{"n_kv_head": 7, "norm_eps": 1e-05, "bias": "none", "lr_mult_qkv": 0.5, "grad_clip": 1.0, "warmup_steps": 200, "final_lr_fraction": 0.0}
Each number is 500 + 40 x the weight over its row's rms, rounded and kept within 0 to 999. Layers, rows and columns count from 0. Numbers have three digits each. The size before them is the row's rms in percent of the matrix's.

# layer 2 attention value, 448x448, rms 0.0727, rows 375-432, columns 0-111
091:475498440562526519520512530519498472462534444468472506489470493513505509493574523525528531429490430533533524507504484531569470528535448533498465469526491450462496529511490486429467517527471533463569486492516454529520501585487479484523485503495468520490553565509496523473564479452462545432483422508486526503522541503539477491424555474619
092:573547474497522531518491480536527448452485510536529515487474515527500472485502503524471473565462554561548487477478543472475477528384448443481540527438431493524548525521556557483427503540523557560548473496489535528499576430517462383531439436501605403473539532424523523514468493512450499500481404511456506493505511491392482542475500491462
093:471505501485472480505508568531484499475457463545437469496469546501534477442575471531521542500478433440546540468495539452498469491486573520501472491458538470473526550515527491589424495527560574471530458467510420517518513508460502555466524476499553459535501479501424464532514438520500479471501502469517477528506485496493509414446550509507
093:460482463417528480511508540513545457483475486455491495412518428527454526520557500494549511509480502572503539501432466524491495511526515463538527519449525528479455460541430490550559497530512539492522430492514546554417490527479560468476577450480498512443589441453447455489459483485506555391483492562481504480486482519495551464477479518440
093:502502516519530458501439518451516519420491539465542485528537532463527524453513479505541493513498455460537495428554494485527532521573506550527477474505479475495539527394514553428443526513478502558505500449505504450529569551503500503561499546522515538475489502472530459515485518490515497531468503490426501467529499567508439499408597569583
092:484507408514448541545530526480505549518453541516513481455478508439521411531517540546517484533483538559496523520479553508459525509532517467527522480526525430484505533499514550504495492459465533494525472540557511524573485486425508522490493498435524480470561496477560506532492513592497445464513509453533523471522424466530518468506473492415
096:509496491486419497529540514594539521515447520580417474517469518494400464503472501487520484493538438486429497546521541451524475479408453505515512463442574578533493480481475547543479501450524487575540464499563463552428469471512498445427485484488445404506494517497510481509518565408494499510484479513573404446468479491507443499480574498497
090:472520524483420476510536487408538528446473435468521512599463542534572532504548457476505540485462471517463531511522465535475562501556440524571545517533451412486429566445532469438465450477561502501476509453595530570481439406528530553487490564478531517480506466516459487455469486488448481464492500513474466505448529526506542482509497443496
092:428467507487532519521472559499464505492493527476502479483441502411556446550500494501486479560413452494486514425404475537504482492494587537424454512487556528437502474536576426467479468534526463455496469433501401472552513489543474533454561549524489491468476477520503533478483472515464456478553546523470491537478526546520442524469454442528
101:512461446421442476529429433500490537462462488582563458509435512421473435486450506483491555458452569573486446436534454471417511504555530529472460450478434487467509517493529460511427529563473478487473485520500500543444586492452546529517486511543572518473527518495517495457531545491510484504469459491556501511531466482465512576465588467445
100:579458512483552471479552553542427494508457601445548538452464461503512485523459473447468460578534404484470465570515509509535450463519493492546457527501504501551530493470513456587499503503439462571493541459483414458497469545517516518483427509478452514500494526473565488550463499494533526526526492490518489457586429497472476448459468431581
101:445465518480529508498498505481420524480472557473480563507490423508433537575524504496515559492461464413531516435523430563468558538470446449542523476525495550538527524522443612475461494549434547564500482581535559534526445550469482483510496517415485526467456577528527504437451460486588536460456457461532467490482427521481521584509475510508
100:459528511555510534530467477520452540445510504445548463461560511535458481502550475554472502479493469490544529456575492439496552435493447420439451425491630442467458559528531539486556474476513515509525586448472475485451525471460484500492467474540506565434482529503491539494484480537503432449506492511528365530415571458433512511547490509574
102:481495458513505471515589497488479485539475544505488556457521463458522511550495484466476477471487483517480536547478408477555506487530435442518484501483494561489483537451450519555520532460469541444536422493489512455505519541480520464511492537474465530487532474505520519535489532464490473461483522554483614513515551506454469515465455527510
103:556539442523537482514488487473537604534534515438541598486493527510519458525458476520527515564458478420548417519463479478527493476485475518568537509522540485515494481534478424512488571473408484528488517534487517533483519480479508508480500481444518511496510550575502521522526514553456525534512515463505473452562447499498432524525514442559
105:490555526516464492499509512506583477582475526490501507503523488507458563472557533498482538573448548441476485537465489517522520511552523498522475505538441524498471572526486453545495430553585522490449478454559520501570495492494456548493486530406504530492477565540495453487479525530505521513447476550506632526458452502457528518522483583570
098:486559536485542530506459499504465447535491453494498481485468470502507572585511481484464517577482448484433476538558453560420453524464484491527484443477462455546591556497518484455523492513466396501513496539454476458495473563470482527528469503545458432513554480548437482517465468513534501486478534488530493499541524537497394482514503490463
102:526482538501491551522544495567470475424476474442538508540577507510480556449458580464497568519534520483464552502529532465545510502429429497513504491525521477548508530517526480500535516513475511447524488436504442576547461499473529525491465481504596542482490458561499387500522488494444524464441495514492526498476530519536474448432543492450
096:559546457509534468494534467502493501424506528491520485509485476423492474414502529497574416524469520459523506536481517495510473521486501502568460513486544491519484545510483453439451573502443537490495452575515518506587505432472495455500494478435467472473466505512521458499533435513493543534514497580455515569519500515460496558472518566584
098:497522493542523522488495468403453452486468465499496440498490591525518521495487506429479476422485568489524574478543470503457587554557562538531489556431482482458482470569509538471477451520533589494494414460485465445463544463483551543482471512449413496525555466548476504494507467549503530482603553457508522542562488435525479470502478451456
100:515528520551477541476525522517525449473552505490472567463489501509461553463510486542541528443495536530538484518563564510510469492421494536489499531453500504439491408475507491540453591551523580510439536521460507510508481525519483507481516497484524519517477505499486553513537526464482490491585514476508424503462530415556483521524427514512
096:579515460486488527412479493476522517497472520557441498512474608485462540505515542512482557543514581481508541521495521489540517428470504495596543517533459540525470503566547553528479546573520494510469605490549478501502515592512492451499574562543491560464490491531493559508510545544470570516456499533496541533535489566479507499561518539494
099:493527503505517527515481493476451480483545538482475446566462534487431479471449483436497499481477653488516511506483498495454509566527523585509516479568502569390486484485549502541523494451452405450509523542488538459537465471502481514529497506489445466505447474536469497452628544561472525480557535470476475463563413547546468474532522469559
100:493517470504433525511495472509563533486559460429474455495487542576462494529527522557498453472498442507478507517524467530474564500568568532543515396547496499446521506540534461472522467478491499504444435485542538502477569507468543530446501494489569454468487492506484509495505460486499548530495440504454506513527434530425451514505505474575
101:490491498521523549502593599495542549552505476444557541465538516549531418482482548487498485519454521480430570469523530501518535478588408453475464491489476466459487515469457546518509472483458451589523470517521431520509408590579555470557499509537479478502593513480445495580453454484494534477448532450450443553489467527503515522528470497466
099:498577436460435489471430451549513469435509488516523489481564389555422535470478551495531608467470508559480493501435537503509565464537542513485448428483520421489505443541442437601534516450543487479503453543450487526505432514476429530490424475510510486505406471449464535437535494474428491429558446442494486522444509517553449475535401468486
103:545426570509508497515514487463490434460484412503431544547463526536526487579538567516533481623496494494485553513479506510458442436569482523418506531522509490522436507490478444459440482504443549502461551504483497447492525536549501518503453490449539496480504545513444547546514490445479490474545513497529537520448479524487536485426497527493
101:508505494534546580470517493527584471493563486438484519499478537522478497571519513516506504490483526487541454535492542482460485582510500510512497485533511470517478432508491467425504539505464493591464510500471450467484492574453573529537498492453447577527475413499501510442516518495498584515513485547509506527481477533457453558516527443507
102:534505494546493532555458532506476439503534492495569493535446571471508520533442435487379480453485494563529489464512445439439466476485508502464542386477497544480512451526476435489523463505466491538393477532510569473485471510465466476458453503479438436511525458523485524501561501481493535505472493467545523441603501497539441466551475489455
098:570444451497452598547571469446514558451529490464469483511540478509471447522505471502567493493480474497559446477473430462477473455499544562476511429433409488428481530461500538458507550474503466457501534454502485552550483483469516448453458441537476511462490491483475567497553433506522513496526556499419565523493489549491517430513482499538
107:401518512526501482544601454543506496533518470539499496445521564457480545424470565489476497543529482530511509475492499462431479455488565474472487507542522489517491485474537424544551542517537562380452462497370541512445506534502544529514588491462537437472532457476503492504442508461573492518440516477503490497461489517483560471482572528480
095:423528444503515509478477488524480496547457509530546571525507482458522467506588541505483505516523524557499469477551596452537541454524556532510596518502568495369477491487430550503517511470485534405549531546467483470470498499484498491530470429529541481430520529487530546564542474494463489475458573491513471529463484481471493455516440417466
098:550482517520489516492545442479432451513553544550488537490537483436455467588535506491521500449495504505502516505490548436513585540566444485494561502515523494517601612502420464503471490486497500490470502535518433492500554440488489479589432532544618450537420491496578480426507529481543470523373539505544475569526536522450431500535492415499
102:500516484557492469518435541534546543433513513583467519517485557524523475557500496465478445488516488504439477477491490506459468496543473493489475498553514510547475492501501498512518493481483546469533467497598536536476536516518521427477590463448531576467458478466418495440473456487429475550542444547448451454475495510453489494449514462545
102:518554479468481451509495484523516518475461525502468459486484512504514489519554585494485468540511472496488545553494509606480492583572493566479506503499473520410511440538516459438473488466422392511511551532569509433493477487537521486516490482484516446523450560554438442566458522504470475490541489490513440622530494545524567532492485562471
099:481502458501510522535472504477471577554560517457458506485553473469486498519506509496476500584593444478500453541514520552457582463481508483533435572487518525483511527483550486563496500537512474499557558562497494544418452488570522510464471552463491448493472481462480493436456538518482533555461524416492512473447492507470459517454524566435
101:534487450500536495528530525574512566522456520469433474474545531422462489524535446489525444479493523494470549560477416471473499456540436499536507594447533523530518468477471521502537446507457511455482504461504469536475563532435582456444508577526528545467498502468526482512525445449467525536494467557490501505506491598503458472560531496466
102:421533576530463501483496484410528505524405528452510522465474573413489494481509486517482512493518529470477534441490499535467476511536525496472477487496550464525513515491545523475519445424524476489442489528472428441562459485491506579494564482554532436431510511470477451534503475497463559568507545491491529576519485536510524553479559539401
102:625491541511476506532468498431531503533525503516462512496523517505511513447522475481530547462469513447474489535503483495520490488478449547438457503527513537457519586546499514459584530524407562379487412452538507514489512464437522514480507512557507554465486520470526474494556461470441473510551461508560528489582508452516444485600541481484
102:543556528545541527550581503541465541472538502533468512559532453487539476498481538536522459528442546463536561498448515534540547591561419494488539512527575490439532489509506598522503503499466522485526557502484456519402477515538524489521436476494505545468446499518482583508523443485511554569493527480502508520448509501473519506487495420492
102:487479553465511487497483409532506512571449544533580592516499509472519453475531554422460453516456514553545461470536522460506465502488504500533455513450451528514480550583484500473505480505489528531535538523458459511528506513548500472558575499548486495514648422452459576463563537591529495539484470513478545542502490552485518474503531476480
094:541556483419549525452560432499455505506439459462501558459525435607493485520475454544460485531532469513499520500500443478541450579525510556554536454503523571489569487538527553550459634510561557502563510515419527475533542470490455376459403451540515493508503484454476452467506505508430473518546441466497489515460537536497492535518544492501
102:503482525454524496465507441474553502457532543458562492527510468503548493576475525540494518510486523512464522532500488526531511423478475506456510509457435451497496477508494513540457462556540571494524574543491513437499532485480436514580510472525469520451543532466478509481510485562526440469526469537443484533514539487530511540502484484506
101:483512512494583429564507485494486520557442517514476488489510472413510546556518495439566459370443457530473430450452559543477552539560513500525485566498499542520498508444474491472545458534495552525551558457552433445445515557471552500541515433553564548489421488516478490457437494482480536491524461509525514526548441540526542385519537442548
102:495519527498463503476490476416460499504515509523462533532519557447551487432557477428447513523531568443504518457597489553494457568449516483492512542503449546451479536557546488421527542494587433512465513488522517429497483485501418469502413483602532534487548537493492532479483515489470522521549457519575408461455475507517451495522499477498
098:493511479544503540500468522472535507546507529438456458518441539501472466480485561544499538478431585469489487508489497522436467458526417508550603485485467489424403517521507503498551513487486550491505516501444538543488456557488455533416515493539472444596473463558563575553527465537570507434553450494528538513561484481545533607574436584517
101:532509560450472482494492580561505532443539539519489453526510445463465496504436508546533504508520514437464464532459433526456514553470526497496561511438566508461478520474499484530471450474479509546530512484554516451538527438487454516484523501476480498574492447515516473510479480481511483516466462492467559527497499502506520563412511588509
098:615517573508483417512502558447512575533543518534539481504495474580469530501523428557531489481518469513573476478582487525501484503503541495539459529484532532496516487573419484461505503475468464518507555507500467598514508532458517458572545516510521495493488553551440535442537494581516484494472545474537465422491500495466536462458522508455
101:486486530414512475504536475502543539467531489479450487459448536451546532550510459465524477505445463459468558488498581414501540516484506425501453483441482541589488490428493486486482530474515491503466555548464442439542477564454511476581539545493454392475537453503543450563454488482556462534462515547485401540510517526482492485491514546473
107:538542537500492441464545520527522478556511491476550531503501544450524494463534429493560524518549516468499549522514441484536461495539520441515490541528431475492510503543502512536498478513521510465554489521515497541476584436516538500493561593487489541513427559518555501505507409451564541469464504541515349446522490460488463515578583571492
098:456514489440505572534530569547426584530567421569547520495531472490427518437511468429466444505497490495432504477471519496504475441568526529493535512505504464510416496454530438495500453485448521426452427529520521562595475541540491413501506494519523436443497548527516472503534488441505499465536464466462442444467442572466479484492452475537
100:521468458496482517492490501506464484534456482562447459546479495481509433489510467525490464510535478515510481492530516591585515537537466500479505580487475488427498486558505527500484498494481509451490535498477524449499419555474522473559458550458412494471438496513461461439456494574464479485563509515507519434484524563521554509542464586544
103:422544486528458471465543510567461496467511479477473493602444520507505536514512449539514542520486560504510513542509474500546477465441488499556557479400475503413490540549496546551471503484495507454495571548532561479524536529544564500458486545465463441446570484517549501524494475501551485496466525440516474473513453482547416517440510519543
105:536520444559519508501557547474506489447484549389479545495503511429445585563461462514514442501572463531452504496458524574513512487475450489420511520500511484525483466634409445464549523506551442503505452506518501514520478489545452457503530501464485517557477455524543553503482544581506524587489431465530455441471560451565514546525475497514
102:535520532498466478511552468571492521418561456508541459468571488556500470548442445501463445468494501492415484522513486510529511557513547467479423498502532470506506542497527509475525559471482498564581470442558563542497509490493491507537516516565508460510519580451542548443445461505561512455578485526513539459483505497492469502531518505498
100:451420465480476538499477514454453513538479469512449457520524529527527514487494568576467471443506545575521510486473513610473465559479497464423534476511503509459475446518581519438490520492477522540573496563492504503538464501510528436532519469499506543497440497517482495512444538482426549570476465463455579488450495541476530497428450523479
106:513473557522457500504496479447499575458452504563492479506479534504427534554450531494547498472468472507562470481443473473494535478545495444509533485442475440472462497481559436523534484541422509573462540411506553503539476487532434482498516515435567534470555474537454465470497494488501510463490513480560501552511509509471493452524480477465
099:467485507512499468506509494503507497568489543463393463523492583465499498433453547542404426463489554452534456450486488512457498551511512474475475549526505488462495507481474466494543447485482536525541514475564476468461532487510431508535554430521511472495533486477486532490504543462505535435502520453468549568532491494422510551523454526551